config.yaml
d_model: 192
vocab_size: 790
norm: "layernorm"
rope_base: 10000.0
init_std_up: 0.0368
beta1: 0.95
lr_head: 0.00994
decay_shape: "linear"
train_tokens: 157600000
steps: 4810
Each number is 128 + 24 x the weight over its row's rms, rounded and kept within 0 to 255. Layers, rows and columns count from 0. The size above them is the row's rms in percent of the matrix's.

# layer 2 MLP up, 768x192, rms 0.274, rows 67-84, columns 0-191
size [102  92  98 104  99 106 109 110  91 101 102  96 101  97  98  94 100 102]
[[121 101 144 113 160  93  85  82 151 138 125 130 118 137 118 103 120 105  83 104 175 160 108 147 126 141 177 142 142 117 122 106  78  97 123 106 122 135  95 114 126 146 114 138 133 144 108 107 149 173 116 149 118 120 107 135 166 131 109  87 104 171 110 146 160  92 102 110  89 122 182 137  95 161 118  97 117 167 152 112  99 113 159 158 118 138 116 157  92  83 151 107  79 120  97 156 115 127 147 125 118  87 143 134 124 108 127 133 140 153 117 115 153 141 114 141 149 137 121 173 126 116 127 127 110  90 146 115 160 106 130 142 144 114 167  97 132 140 141 180 135  86  94  94  76 109 116 101  98 154 108 101 132 135 159 126 118  77  91 122 139 158 134 135  86 134 106 133 118 104 171 162 111 105 114 138 130 145 134 126 143 154 127 146 150 137 114 178 139 128 144 115]
 [136 111 122 137 106 142 127 110  95 142 104 137 149 132 151 111 102 104 104 139 107 117 136 140 151 152 136 133 117 154 150  79 159 113 131  86 142 115 156 109 137  80 122 122  87 136 147  91 134 124 109 116  73 162 131 166 152 110  94 108  87 150 117 152 151 125 149 123 155 136 128 110 142 132 112  96 176  99 118 115 128 122 113 157  72 131  85  84 124  97 178 141  75 100 147 141 127 110  76 105 112 126 194 140 133 109 127 131 126 116 121 107 139 118 102 138 145  96 107  88 112 135 147 178 128 122 140  81 126 130 147 131 110  87 108 117 140 141  95 110 143 151 108 153 130 141 157 134 114 119 144 142  95 147  90 125 113 165 132 132 159 154 206 113 133 152 148 149 126 122 137 126 109 146 118 112 102 141 147  76 146 133 112 158 107 161 119 159 110 161 156 161]
 [126 101 157 114 129 127 142  76 140 140 104 117 147 113 128 160 133  95  70 114  92 125 126 116 116 114 119 130 128 110  80 102 121 108 127 160 135 123 151 149 122 150 115 116 145 101 148 152 132 140 110 156 145 144 104 127 153 140 109 165 110 138 107 104 133 109 135 168 104 100 145 138 117 129 168  97 138 135 112  96 129  74 139  97 159 150  99 131 103 119 131 124 144 143 146 142 123  86 137 101 131 100 146 105 119  78 132 132 150 127 149 101 173 124 136 103 154 127 109 127  53 111 133 116 134 164 104 171 147 108  92  85 102 147  75 163 159 171 147 103 105 144  92 146 147 108 131 154 139  74 125  94 140 126 134 156 175 136 113 160 149 109 165 152 166 122 118 132 161 164 128 137  93 159 114 112 107 107 106 135 196 113 120 123 150 138 103 138 150 107 135 153]
 [126 143 101 146  79 128 164 166 140 117 106 117 120 148 110 140  69  90 116 119 126 155 107 155  96 111 103 124 120 140 125  97 167 150 148 160  97 141 100  95 157 136 131 158 175 119 133 117 122 127 113 147 128 148 136 116  87 145 110 124 126 145 133 128 111 141 131 119 144 130 116 126 181 128 120 195 132 161 128 131 118 158 137 183 138 187  65 128 159  86 101 105 136 128 126 132 145 125 158 131 139 111 146 136 117 125 182 170  90  96 129 141 168  79 120 121 113 150 177 132 147 136 137 137 138 128 151 146 124 143 110 139  91 148 116 160 135 147 106 115 124 117 108 182 135 126 113 138 152  93 152 110 156 114 159 112 128 154 114 115 126 113 131 151 167 136 131 117 136 117 133 119 114 167 133 125 140 140  76 117 148  67  55 114 138 149 130 116  89 105 128 125]
 [145 122  78 110  71 131 123 145 168 122 108  88 146 121 111 159 121 138 143 143 170 131 117 149 114  95 170 147 118 179 142 107 141 135 143 118 102  99 154 136 130 142 130 143 157 124 113 114 164 174 102 110 153 161 147 111 120 124 112 178 120 135 156 160 157  95 121 155 118 129 168 113 102 114 110 112 128 140  87  89 134 140 132 152 117  83  65 166  94  96 109 133  96  71 146 137 161 130 107 127 136 102 105 108 107 121 143 128 125  85 176 151 142 111 115  94 142 111 102 107 120 140 162 152 173 149  88 131 136 107 173 103 100 166 176 120 119  84 119 135 108 123 121 116 154 126  98 112  79 164 126 173 112 127 121 159 118 145 129 139 108 118 100 120 149 119 108 114 144 139 117 120 127 112 114 120 126 101 125 123 116 148 135 120 124 160 146 129 113 179 146 100]
 [145 113 132 163 125 147 145 157 140 145 115 108 133  96 129 138 119 119 129  90 138 110 133 128 126 130 121 141 119 167 142 139 138 125 152 116 151 141  97 110 162 138 146 136  90 120 128 154 139 107 157 154 105 103 126 130 142 138 140 139  88 114 111 128 125 106 124 173 194 124 114 105 179  90 125 108  82  90 166 141 117 133 129 126 115 146 142 134 125 144 154 148 147  93 117  93 131 141 129 132  99 168 124 130 117 133 135 147 116 162 114  98 128 128 125 123 147 110 144 168 138 110  81 135 160 135 148  65 130 148 109 132 106  83  71 173  91  99 113  65 117 100 123 172 122 134 135 141 152 158 172 110 191 144 114 145 155 138 151 160 116 141 116 138 124 140 114 149 121 143 166  89  83  92 104 103 118 164 135  95 112 110 144  78 119 107 107 117  74  97 112  99]
 [132 196 136 101 122  89 166 133 109 122 175 109 127  87 117 162 137 103 122 172 106 141 144 160 124 121 128 172 132 100 124  91 128 142 149 104 137 127 145 147  87 115 107 116 126 112 119 111 160 153 140 108 147  85 133 145 165  85  98 142 129 162 135 118  99 124 113 126 135 139 127 110 118 117 143 135 129 107 116 123 113 121 169 138 137 136 149 154 143 108 148 134 153 173 185 129  94 108 146 137 166 117  99  76 156  98 157 129 111 148 123 132 135 112  75 140 127 172 110 127 127 152 154 130 121 106  94 137 110 168  84 115 116 103 118 131 101 132 111 128  83 108 171 111 150 101 170 137 151 153 165 107 129 152 131 136 116 147 140 116 152 170 103 109 107 126 110  92  92 121 145 123 127 139 119 132  91 139 123 115 142  85 154 152 178 116 100 102 137 137 193  93]
 [144  78 131 146 147 140 156 179 155 167 125 114  93 150 119  70 130  90 126 115 142 142 141 145 110 148 108 125 115 139 138 158 118 134 160  82 124 132 117  98 165 163 126  96 137 145 127 131 145 124 118 106 146 108 106 134 149 128 141 137 110 152 104  73 133 162 128 124 118 115 176 119 134 111 136 150  66 125 160 154 124 117 189 142 159 161  94 102 156 109 152 104 176 102 140 117 146 131 118 133 172  82 143 130 115  70 151 154 157 104 144 131 121 136 118 134 122 173 157 130 116 163 116 141 151 121 120 122 154 130 162 128 121 149 131 108 110 138 126 110 113 131 143 110 132 112 114 135 108 118  97 111 115 132 157 129 153 154 124 112 172 152 124 148 114 138 124 118 103 146 201 104 151  74 141 135 138 125 164 114 116  99 139  77  86 100 181 138 118  97 118 120]
 [171 157 133 137 122 109 136 137  95 140 139 104 159 143 126 136 150 163 170 128 122 132 125 108 148 120 104 109 192 138 142 102 115 126 144 115 139 166  86 135 141 171 107  99 123  99  74 124 128 120 129 134 130 111 168 131 163  99 100 126 156 172 130 144 119 124 124 120 134 175 105  88 141 135 145 127 136 121 136 149 100 111 153 129 119 130 132 143 140 125 104  78  91 130 143  95  75 124 164  95 109 115 121 130 106 100 149 122 118  78 127 134  86  99 153 146 112 153 163  90 166 110  90 111 129 164 113 129 160 154 131 105 151 107 100 137 172 131 140 150 129 131 153  88 134 160 155 191  96 156 119 178  91 136 126 122 109 156 155 139 109 135 104 118 119 127 149 179 150 139 108 126 138 107 149 135  85 117 116 187 136 137 128 113 128  78 133 135 143 161 120 128]
 [146 111  88 123 157 149 143 106  86  85 146 135 198 141 107 145 105 154 104 112 161  64 172 139  91 120 100 137 112 102 103 111 103 113 110 153 154 121 116 119  88  97 117  85 134 100 146 159 118 183 142  86 165 114 128 130 150 161 110 129 151 108 117 119 123 134  87 144 127 136 105 127 120 107 126 151 146 140 123 132  99 106 136 147 151 112 108 119 124 144 111 148  84 102 141 144 147 135 148  74 138 143  93 129 132  71 111 168 113 192 153 150 106 130 107 175 157 121 109 114  99 152 145 134 137 106  99 135 133 157 150 140 125 124  94 139 131 119  84 150 105 101 125 106 137 131 114 154 152 140 105 108 143 139 117 104 132 132 141 122 117 137  83 133  90 132 140 137 119 146 122 145 166 148 118 129  85 130 105 152 140 161 112 137 124  97 132  92 103 190 132 136]
 [116 144 151 123 134 130 139 123 125  90  97 124 126 135 136  96 179 187 108 141  91  79 159 118 127 138 131 139 146 111 122 153  92 164 145  76 104 128  92 124 124  89 146 133 114 123 119 145 138 118 121  85 132 169 171  83 148 148 125  81  97 145 126 134 177 108 146 129 122 135 137 111 101 155 158 137 101 143  60 118 103 106 125 142 131  68 126 115 136 161  62 116 131  89 132 147 129  99 135 120 164 155 128 149 134 118 119 126 110 130 107 117  88 111 123 140 149 104 139 133 169 107 136 147 150 120 123 141 125 148 109 151 133 106 149 147 147 120 136 127 108 126 173 132 120 146 126 117 106 127 142 124 148 109 119 132 133 155 190 109 104  96 108 184  90 140 140 157 109 166 155 118 121 151 108 137  92 154 116 169 133 112  92 123 128  91 157 127 112 131 152 184]
 [144 112 120 110 116  70 121 137 148  69 137 137 130 129 118 101 144 155 167 156 133 120 139 120 118 149 114 125 163 132 117 133 109 109  97 110 139 127 142  93  99 107  99 115 137 151 132 132 112 142 130 135 142 171 155 166 195 139  80 121 128 117 102 131 106 151 152 107  95 130 114  83 106 127 146 100 139 136 109 136 150 104 148 169 122 147 135 110 153 148 100 142 121 116 136  86  99 162 129 113 163 137 129  93  97 161 149 113 150 137 120 112 132  79 134 149 123 106 179 136 114 135 123 110 144 130 133 125 129 138 132 165 111 127 109  88  84 116 134 118 153 109 124 137 142 134 142 166 126 127 126 132 151 175 144 131 169 103 158  85  74 120 141 146 166 102 117 125 158 172 138  95 119 132 125 131 120 144 187 101  64 198 165 104 160 130 128 118 108 166 115 112]
 [140 150 147 103 104  86 185 137 111 116 125 156 130 157 126  97 140 130 133 109 165 165 100  87 158 135 141 126 110 129 125 134 114  91  83 144 133 150 174 146 137 126 175 143 106 100 152 126 158 103 158 109 133 164 110 107 119 139 117 130 116  99 135 121 144 100 109 135  98 170 116 138 109 127 147 129 118 119 150 148 105 101 158 129 115 132 107 144 171  97 162 160 131 118 146 123 131  95 147 144 127 156 126 106  80 153 114 164 111  84 155 105 161 167 114 176 122 133 171 142 128 117 146 152 146  87 113  96 129 164 118 113 131 147 145 101 118  98 171 121 159 185 192 137 137 103  84 128  77 111 123 141  86 121 123 141 133 148 112  86 122 135 127 112 121  90 141 117 156  93 127 141 118 131 139 150  94 156 168 144 109  76 120 122 136 151 118 146 117 120 131 159]
 [157 126 162 170 143 136 167 136 106 129 102 125 154 138  86 119 125 152 102 179 117 121 140 139 176 136 190 110  83 122 122 138 108  96 116 121 119 173 106 140 115 153 146 167 114 158 127 104 109 159 165 103 154 157 131 153 119 134 125 143 116 145 115 117 100 144 135  78 106 154 124  98 166 115  93  99 112  96 109  85 120 135 158 115 130 124 120 113 110 123 131 114  90  79 142 142  92 110 107 137 156 137 157 131 138  79 102 151 109 128 146 116 107 105 115 112 141 162 150 152  88  93 159 146 147  86 142 163 114 138 162 103 113 150 110 132 128 121 130 138  97  81 154 171 105  99  97 162  96 131 153 113 107 106 153 155 136 157 107 127 135 146 113 138  94 123  98 135 120 110 152 116 135 136 126 104 133 144 113 163 128 143 142 192 140 119  99  98 114  76 129 150]
 [123 136 119 151 136 162 116 149 117 122 156 166 130 128 126 141 183  92 142 153 159 154 111 165 113  70 107 171 118 108 136 134 115 124 132 165 148 116 110 142 117 133 112 134  76 158 110 103  99  96 164 118 143 129 131 137 136 139 119 158 154 101 149 112 115 135 144 122 153 127 157 112 117 146 104 156 124 134  99 120 113 165 134 133 151 111 119 175  98 138 130 140 144 105 119  77 157 126 136  90 130 170 130 181 189 116 148 123 160 125 145 159 185 128 112 144 114 178 105  86 157 128  83 144 115 141 100 116  82 117 118 147 152 122 144 119  91 132  90 138 141 122 117 119 164 157 151 139 124 145 128 130  84 112 154  75 110 109 133 168 114 130 137  96  85 138  64 137 139 125 128 115 140 115 139  77 109 113 143 161 113 109 160 121 106 138 134 156  96 121 110 126]
 [136 145 131 151  74 103 131 139 115 128 121 122 116 103 109 178 110 143 128 132  81  96 135 154 165 123 150  93 136 122 123 131 113 115 114 156 126  98  81  99 127 138 112 131 139 143 140  87 113 141  79 108 135 147 115 102 169 196 138  93 112 142 146 118 179 140 132 139 127 138 114  54  92 134 159 117 169 118  99 136 130 124 114 103 146 148 143 131 126 128 135 165 109 101 184 138 153 137 137 135 124 105 163 115  79 115 138 117  96 102 128 144 150 139 140  89 148 177 116 105 109 116 136 147 111  92 105 161 154  98 118 173 117  88 165 117  89 142 120 153 169 154 133  84 131 127  98 140 113 128 153 147 114 121 139 127 120 115 129 110 166  92 111  97 138 162 115 116  97 148 123  96 130 117 133 136 158 162 103 104 140 155 148 137  84 124 106  84 124 109 148 126]
 [156 157 155  89  61 106 126 147 104 119 131 131 146 140 114 141 121 131 121 102 152 158 159 166 160 129 149 149 126 134 161 110 140  90 116 144 136 112 127 133 114 112 121 158 142 117 107 135 107 103 131 187 130 140  93 163 144 134 130  59 131 148  87 131 130 126 127 147 152 158 166 124 139 165 158 118 134 143 101 154  96 101 144 136 142 122 144 102 168 176 165 102 103 134 109 132 158 129 161 111 153 108  99 147 110 132 164 120 130 169 141 132 132 143 128 109  82 141 175 103 131 115 100 131  91 125 138 111 119 117 117 118 123 151  77  94 133 117 156 111 130 146 134  83 135 103 155 116 138 138  75  94 140 117 109 112 145 142  99  96 107 137 139 136 157 114  90 132 146 125 151 178 120 110 123 181 107 140 131 101 102 135 118 173 151  82 164 115 182 132 141 104]
 [ 92 109 145 142 120 102 138 160 166 111 112 178 150 116 128 170 137 106 108 153 117 122 103 145 153  98 111 120 144 111 162 125 130 104 109 131 108 106 171 118 119 138 117 123  77  88 128 113 114 129 177  81 142  79  69 125 167 115 101 126 123 105 108  89 137  78 130 133 135 118 136 154 153 104 123 158 135 110 146 111 129 109 149 108 108  99 146 159 155 111 125 104 143  91 102 145  93 133 159 174 111 121 126 122 139 136 119 135 134 161 127 142 154 128  99 153 124 118 139 112 116 120 101  99 144  76 152 101 106 142  81 134 195 155  99 121 149 187 141  98 176 127  95 168 111 131 116  83 124  97 108 112 150 171 126 162 113 139 151 104 126 149 132 132 154 143 122 134 121 168 112  85 140 113 120 159 144 128 107 172 126 122 108 110 122 116 108 137 135 149 116 108]]
# layer 2 MLP down (transposed), 768x192, rms 0.258, rows 67-84, columns 0-191
size [104  97  93 104  98 111  98 108  95 101 105  95 102 109  87  94  93  97]
[[100 130 140 109 105 122 147 118 110 113 194  84 106 117 131 136  93 156  76 137 171 147 141 149 108 100 146 156 145 143 137 120 131 125  71 125 112 109 120 142 131 169 146 131 155 138 114 111 159 128 100 117 142 115 131 149 129 143 138 130 139 163 132 169 145 113 118  76 139 101 131 121  91 135 122 104 112 100  94 149 140 112  93 117 136 106 132 100 122 117  99 156 143 118 169 139  94 134 161 145 149 160 120 104 168 118 127 117 134 113 128 184 156 101 204 126  79 114  96 119 148 163 163 150 156 119 176 116  77  94 152 135 113 124  92 119 118 146 113 131 108 117 137 163 132 117 128 122 119 138 134 130 119 165 104 124 155 116 163 136 144 129  78 161 134 138 165 137 113 142 119 129 138  93 124 108 155 108 142 110 108 138 112 159 106 155 176  84 165 100  86 120]
 [130 183  78 161 148 114 136 106 149 103  71 132 159 168 166 128  92 177 130 112 143 123 151 131 153 163 103 171  79  95 139 117 108 138  97 131 128 149 161  97 117 112 171  85 172 148 109 104 130 114 135  97 155 134 130 117 139  95 109  69  98 136 110 111 140 150 135 114 115  87 159  88 132 117 121 161 114 135 120 154 132 171 139  97 153 153  58 130 115 117 129 130 139  90 136 112 127 117 127 113 153 130 129 164 126 135 160 144 145 178 113 169 127 152 117 135 132 125 161 130 143 103 122 171 121 122 130 141 126 118  95  93 118 114 121 141 106 101  82 124 122 120 108 105 120 135 122 141 144 109 164  99 111 106 161 136 127 113  94 143 170 121  99 123 105 123  81  97 107 120 163 142 114 121 141 142 120 117 132 158 102 145 166 154 151 124 110 104 161 142 138 138]
 [124 108  85 126 138 140 150  97 140 126 149 134 111 199 136 130 106 120 137 140 122 133 105 162 129 151 157 190 135 139 109  97 123 114 124 140 105 112 141 157 129 114  61 139 134 106 126 156 125  72 134 129 123 122 113 118 192 150 110 179 160 195 112 171  99 183 142 138 127 161 119 139 126 112  99 144 140 141 131 172 146  67 173 124 150 157 148 148 106  95  92 117 123 140 116 122 116 154 168  95 124 142 116 111 151 150 147  95  93 115 125 121  83 145 116 124  74 131 156 112 136 129 128  98  78 163 134 136 131 118 123 114 135 130 103 117 130 122 143 166 155 139  98 117 124 125 173 115 102 113 124 178 120 131 102 108 143 117 138 123  94 119 117  87 107 116 106 136 111 132 104 112 122 118 170 152 102 107 169 110 122 118 132 135 119 130 119 144 108 151 134 141]
 [113 154 126 124 127 143 142 108 151 132 164 125 129 138 115 106 151 145 104 110 141 119 128 132 126 161 109 140 128 119  97 128 123 141 118 122  85 143 132 125 118 119 124 100 119 145 112 119 129 140  98 133 177 100 114 158 113 152 164 115 126 143 126 167 183 131 119 186  84 135 149  88  70 129 143 110 122 140 102 105 116 114 133 149 144 141 155 150  93  88 146 112 158  94 176 136 109 159 157 127 111 157 103 142 138 103  82  81 127 157 156 128 124 156 112 115 132 157 125 106  87 150 160 138 152  89 122 171 143 166 125 139 165 149 177 115  87 132 159 126 145 134 136 141 163 125 165 144 116  72  72 117 112 175 106 169 106 107 143 139  98 153 117 117 117 103 134 161 101 123 111 152 162 118 140 173 141 147  74 142 161 138 145 105 148 133 116 147 141 150 130 158]
 [150 121 106  87 129 148 141 146 131 119 164 115 129 112  79 170  99 146 102 106 164 169  95  99  99 179 127 126 124 159 117 138 143 124 139 115 126 148 121 150  91 111 156 155 182 113 130  94  97 107 127 102 126 109 144 117 133 155 151 139  73 132 124 114 125  80 128 145 106 104 144 136 146 159  90  80 124 168 118 104 123 156 156 116 131  86 110 172 136 100 127 132  98 132  95  62 111 121 127 129  93 131 127 123 173 152 139 154 130  97 144 119 136 123 102 117 110 106 103 151 129 145 142 134 130  91 109 143 111 122 166 143 122 150 119 141  98 111  90 144 125 127 111 141 175 142 121 114 160 144 136  83 125 168 177 153 124 162 144 118 104 112 141 157  90 148 127 192 157 129 117 155 121 138 146 126 103 161 160 113 130 133 115 145 115 153 116 109 129 166 167 153]
 [132 106 146 104 149 122 141 121 159 119 145 142 175 122 118 136 111 142 130 153 123 113 133 111 101 126  83 138  84 116 156 118 122 123 113 120 212 163 167 134 135 152 103  87 116 110 148 121 114 146  94 137 128 133 134 135 150 137 141 106 128 121 132 112 112 152 134 128 168 108 117  89 152 132 119 171 137 123 107 153 140 109 160 152 185 135 139 134 148 119  58 125 127 116 174 158 114  79 157 117 150 173 133 138 125 141 127  96  93 157 117 116 128 131 136 135 141 133 127 119 153  55 114 136 137 185 166  83 125 160 146 142  94 131 141 148  89 131  92  98 130 152 116 117 167 158 130 101 131 180 163 171 103 100 139 158  99 112 126  94 192 150 112 180 151 130 120 121 119 143 123 134 138 125 131 139 145 125 146 114 147 154 130 123 122 135 148 131 130 122 125  98]
 [105  84 120 159 122 141 129  99 150 163 144  96 164 104 128 123 112 133 118 139 117 108 141 143 173 122 117 129 102 113 132 120 157 101 103 141 104  98 140 140 163 117 147 143 147 114 126 144 132  92 106 167  71 129 104  81 128 119 130 130 129  79 139 143 183 119 114  96 175 119 109 131 100 134  90 144  79  97 130  99 126 109 139 115 121 150 122 159 106 132 125 134 109 207 106  95 137  97 103 155 151 151 141 146 135 159 103 146 138  76 134 152 152 135 139 147 152 115 161 150 115 101 143 130 130 161 109 146 102 123 139 136 104  99 174  93 118  93 117 122 113 116 124 134 167 154 111 102 125 172 104 122 121  81 139 123 110 155 104 130 164 150 142 139 133 141 148 122  99 132 130 169 144 115 106 105 148 123 163 137  82 104  79 137 123 133 140 190 102 111 129  90]
 [126 102  89 129 138 136 135 126 158 122 135  99 148 130 129 124 100 135 124 128 120 119 179 134 149 112 153 115 107 105 127 110 137 146 120 131 146 140 124 107 117  94 127 140  98 124 163 170  68  69 177 110  90 120 152 139 123 121 133 126 129 105 159 129  92 148 115 144 143 142 133 149 109 133 156  98 140 130 131  82 103 141  69  95 120 105 133 103 162 111 182 145 107 135 106 123 120 134 134 152 127 139  70 174 134 145 123 120 135 137 155 135 149  82 152 107 132 126 132 161 137 131 121 111 141 135 151 159 128 127 139  99 114 101 120 128 122 124 163 106  88 126  90 123 107 120  87 152 180  91 108 127 141  98 140 152 132 129 117 186 160 118  99 145 107 166 132 128 127 168 126 125 132 167  94 151 175 124  88 162  81 141 137 187  93 127  84 119 129  90 161 119]
 [101 120 141 128 140 149 107 119 107 157 123 135 124 111 139 132 150 126 138 114 134 127 141 180 139  99 150  99  89 116  89 135 138 135 106 137 128 125 149 116 117  73 140 153 131 113 156 140 133 119 117 100 136 149  89 147 140 101 167 132 125  92 121  99  99  87 116 147 153 130 107 157  96 167 101 128  69 108 114  86 154 124 164 112 119 103 114  80 126 144 196 173 151 128 144 174 137  76 157 126 162 125 172  91  93 115  85 143 113 169 160 182 177 117 129  90 185 110 162 147 132 107 101 129 119  95 106 146 110 110 117 124 110 153 140 131 115 180 128 154 141 122 136 111 160  89 121 143 131 112 134 158  97 145 156 125 124 133 116  98 138 150 122  97 164 119  98 106 163 102 146 132 111 134 144 126 133 121 132 125 113 109 147 170 139 118 135 131 112 118 128 105]
 [101 108 110 104  92 124 121  76 106 135 115 112 106 123 161 157 136 107 137 139 123 142 118 125 133 111 140 123 148 139 150 135 161 137 120  99 127  66 123 151 152 128 122 143 133 115 155 127 123 102  73 168 103 135 137 100 132  89  85  93 110 125 114 154 134 104 136 112 145 107 109 118 140 124 150 128 132 112 153 111 161 127  79 181 121 149 132 152 163 129 172 130 107  98  92 166  74  84 163 105 115 116 119 136 131 162 131 138 157 109 101  80 151 104  82 125 147 168 129 113 114 128  98 165 163 143 106 146 129 134 153 174 154 148 134 119  98 106 160 175  95 123 162 123 128 142 141 115 162 129 105 112 173 104  92 114 112 116 128 145  94 105 120 128 166 114 147 137 117  97 145 118 104  89 144 132 167 115 146  88  93 152 118 117  74 152 138 145 127  99 129 128]
 [109 113 147 136 127  99 177 167  98 116 123 118 172 143 150 126 140 118 137 119 128 122 108 119 105 138 124 156 162 116 156 156 105 113 130  99 151 120 132 149  24 134  97 105 119 158 126 131 117 124 137 146  92 147 129 138 130 117 134 143 142 103  96 148 150 134  85 118 133 111 136 137 138 143 137 145 119 124 124 138 150 161  92 138 168 105 169 152 156 131 130  99  98 127 142 127 134  99 165  82 134 114 148 175  93  89 121 145 123 160 151  95 112 127 133 172 123 129 105 105 154 150  94 102 117 139 131 110 132 138 141 131 133 170  90 137  69 184 121  96 126  94 149 177 123 129 142 130 126 150 140 142 119 199 136 154 149 126 150 119 102  91 117 140 157 160 148  67 138 134  88 101 127 190 139 156 138 146 116 132 127 125 109 136 107 143 113 121 114 131 121 137]
 [142 163 125 172 122 154 155 109 121 150  89 159 137 119 101 146 133  86  70  80 114 152 140 133 137 127 110 101 135 131 107 162 124 129 118 119 145 113 152 185 120 111 106 150 138 103 145 108 133 121 152  98 140 123 109 105  95  93 152 135 115 141 129 162 135  87  90 144 181 124 142 163 159 161 135 107 114 145 172  99 120 147 134 108 104 126 144 116 119 123 130 131 183 157 117 185 155  98 171 177 155 126 108  98 161 103  71  96 132 105 125 112 122 141 132  88 159 160 117 108 166 156 104 128 101 109 128 122 156 133 126  99 164 122 127 179 106 142 152 143 135 113 175 119 137 101  93 120 119 128 157 138 129 140 113 135 126 141 119 141 162 104 158 115 172 114 106 128 147 132 114 135 143 139 108 110 139  95 156 170  83 134 118 129 113  93 102 127 129 155 130 103]
 [118 117 130 120 141 171 110 110 186 124 120 142 121 131 164 155 125 177 118 141 150 120 184 106 140 164 149 110 136 120 100 154  99 102 173 116 159 124 143 132 118 126  99 148 113 121 107 146  90 151 190 143  85 100 125  76 119 119 161 162 116 125 131 136 116 172  97 127 146  98 179 142 137 139 111 126 119 108 118 147 110 111 150 109 129 175 126 115 126 131 148 132 110 167 161 150 132 107 144 126 114  88 130 169 106 154 137 118 154 142  92 156 134 104 121  88 144 126 134 124 123 190 161 156  93 118 125 141  82 127 125 165 143 110 125 158  87 118 143 128  95 121 122 170 100 139 149 102 185 153 109 133 126 139 169 136 113 135 159 156 112 132  76 119 129 107 131 118 140 120 116 167 101 156  98 136 109 105 134 139 130 125 104 142  98 109 150  97 158 129 108 166]
 [151 128 140 139 151  85 133 147 109 111  97 118 145  95  84 185 120 151  90 148 145 105 171 160 127 135 186 135 136 117 177 109 106  94 149 132 113 122 188 135 126 135 132 138 130 196 196  68 137 110 147 129 130 172  95 115 151 122 120 136  92 171  83 151 110 139 104 139 130 147 128 116 127 137 162 150 100 113 117 114 144 116 119 156 105 143 121 155  96 128 155 113  89 125 119 120 111 100 121 106 140 136 141 119 168 143  85 141 151 161 159 160 118 111 140 122 161 141 116 120 116 134 136 155 114  86 146 139 130 128  91  96 141 115  93 127 125  99 139 118 113 137 131 154 166  76 125 149 113  86 143 141 118 174 130 148 105 125 123 152 107 136 141 108 113 131 133 169 154 129 145 175 107 134 100 131  96 117 117  98 138 157 157  95 133 105 109 116 114 117 129 135]
 [127 164  75 110 166 104 120 138 103 189 118  96 100 122 145 138  86 118  91 122 104 152 154 146 142 134  98 126 146  89 141 131 134 116 120  92 108 153 154 147 129 157  78 128 177 133 114 125 145 157 163  91 123 145 102 128 118 110 148  70  93 159 157 119 112 113 136  76 108 130 142 116 121 170 109  73 102 163 119 114 120 160 126 124 122 136  99 116 155 129 130 128 109 116 118 101 101 145 137 160 142 110 118  95  94 153 184 101 107 132 161 114 124 104  75 119 102 101 137 120 168 139 132 103 132 110 145 113 122 109  99  98 137  88 126 129 130 124 125 145 167 121  93 157 100 136 123 144 136 112 156 120 126 127 111 163 156 118 143 120 148 170 105 154 113 106 136 145 125 110 104 158 122 162 154 133 142 168  73 133 115  94 112  98 113 155 156 132 142  93 154 125]
 [152 126 140 116 121 145 130 124  88 116 128 129 146 139 146 113 120 141  92 126 139 116 141 114 124 127 110 144 129 112 122 126 188 154 136 109 146  80 107 134 111 199 112 122  91 135 148 120  98 176 150 123 124 129 111  89 104 136 145  86 106  85 121 128 141 117 110 143 138 106 124 130 137 163 159  88 118  89  89 106 139 120 107 104 174 133 175 101 122  97 125 158 131  79 155 118 103 111 144 126 109 115 114  75 145 161 123 121 147 108 169 101 127 160  90 124 107 122 103 119 115 128 135 117 121 124 127 176 127 120 182 112 187 106 157 104 109 129 122  93 154 153 135 140 119 135 129 165 191 167 148 153 132 144 117 119  84 126 103 115 104  89 118 123 163 142 135 132 159 105 115 139 132 136 150 130 137 174 169 129 115 136 128  82  94 124 125 133  98 190 131 107]
 [163 122 102  73 133 120 132 115 113 110 111 122 136 136  87 141 120 143 116 117 138 155 148 123 195 111 152 127 117 150 133 134 122 127 111 127 131 124 201 122 100 120 120 110 132 108 155  85 100 108 165 135 115 153 150 140 102 109 137  75 131 108 127 159 161  83 130 154 123 126 178 112 126 169 146 136 114 117 141 109 139  86 162  86 152 114 107 118 133 158 140 121 150 155 125  99  75 113 119 107 120 164 135 155 110 117 125 104 172 119 141 113 153 176  92  90 115 120 169 130 132 114 133 117 101 116 122 122 130 147 139 104 127 159 152  80 150 125  83 100 122 126 139 156 171 154 145 134 156 119 128 144 136 149 148 136 113 131 122 105  72  95 174 126 145 113 120 151  87 161 156 160 135 139 141 134 101 135  92 141  82 155 111 137 132 103 129  95 134  64 120 127]
 [107 118  80 114  85 128 159 125  76  95 109 120 130 139 107 142 101 122 137  93 149 159  89  96 123 170  36 137 138 109 152 104 137 123 130 113 160 128 191 124 126 145 120 168  85 150 121 126 107 159 154 146 134 116 140 186 118 115 123 148 136 143 112 151 119 107 142 172 160 114  95  92 122 135 132 130 111 152 104  87  81 155 127 112 156 130 157 109 149 121 116 166 137 135 140 128 116 125 110 112 100  95 129 110 133 135 122  93 119  94 132 126 104 163 173 102 160 100 116 131 132 110 149 149 102 129 173 145 131 148  86 150 105 115 124 162  84 130 107 153 135 121 139  83 109 144 154 115 103 147 105 148 133 105 132 120 160 115 148 114 126 110 174 173 131 126 124 120 100 119 106 160 134 105 152 121  82 134 134  99 139 121 133 154 128 160 150 121 104 129 141 163]]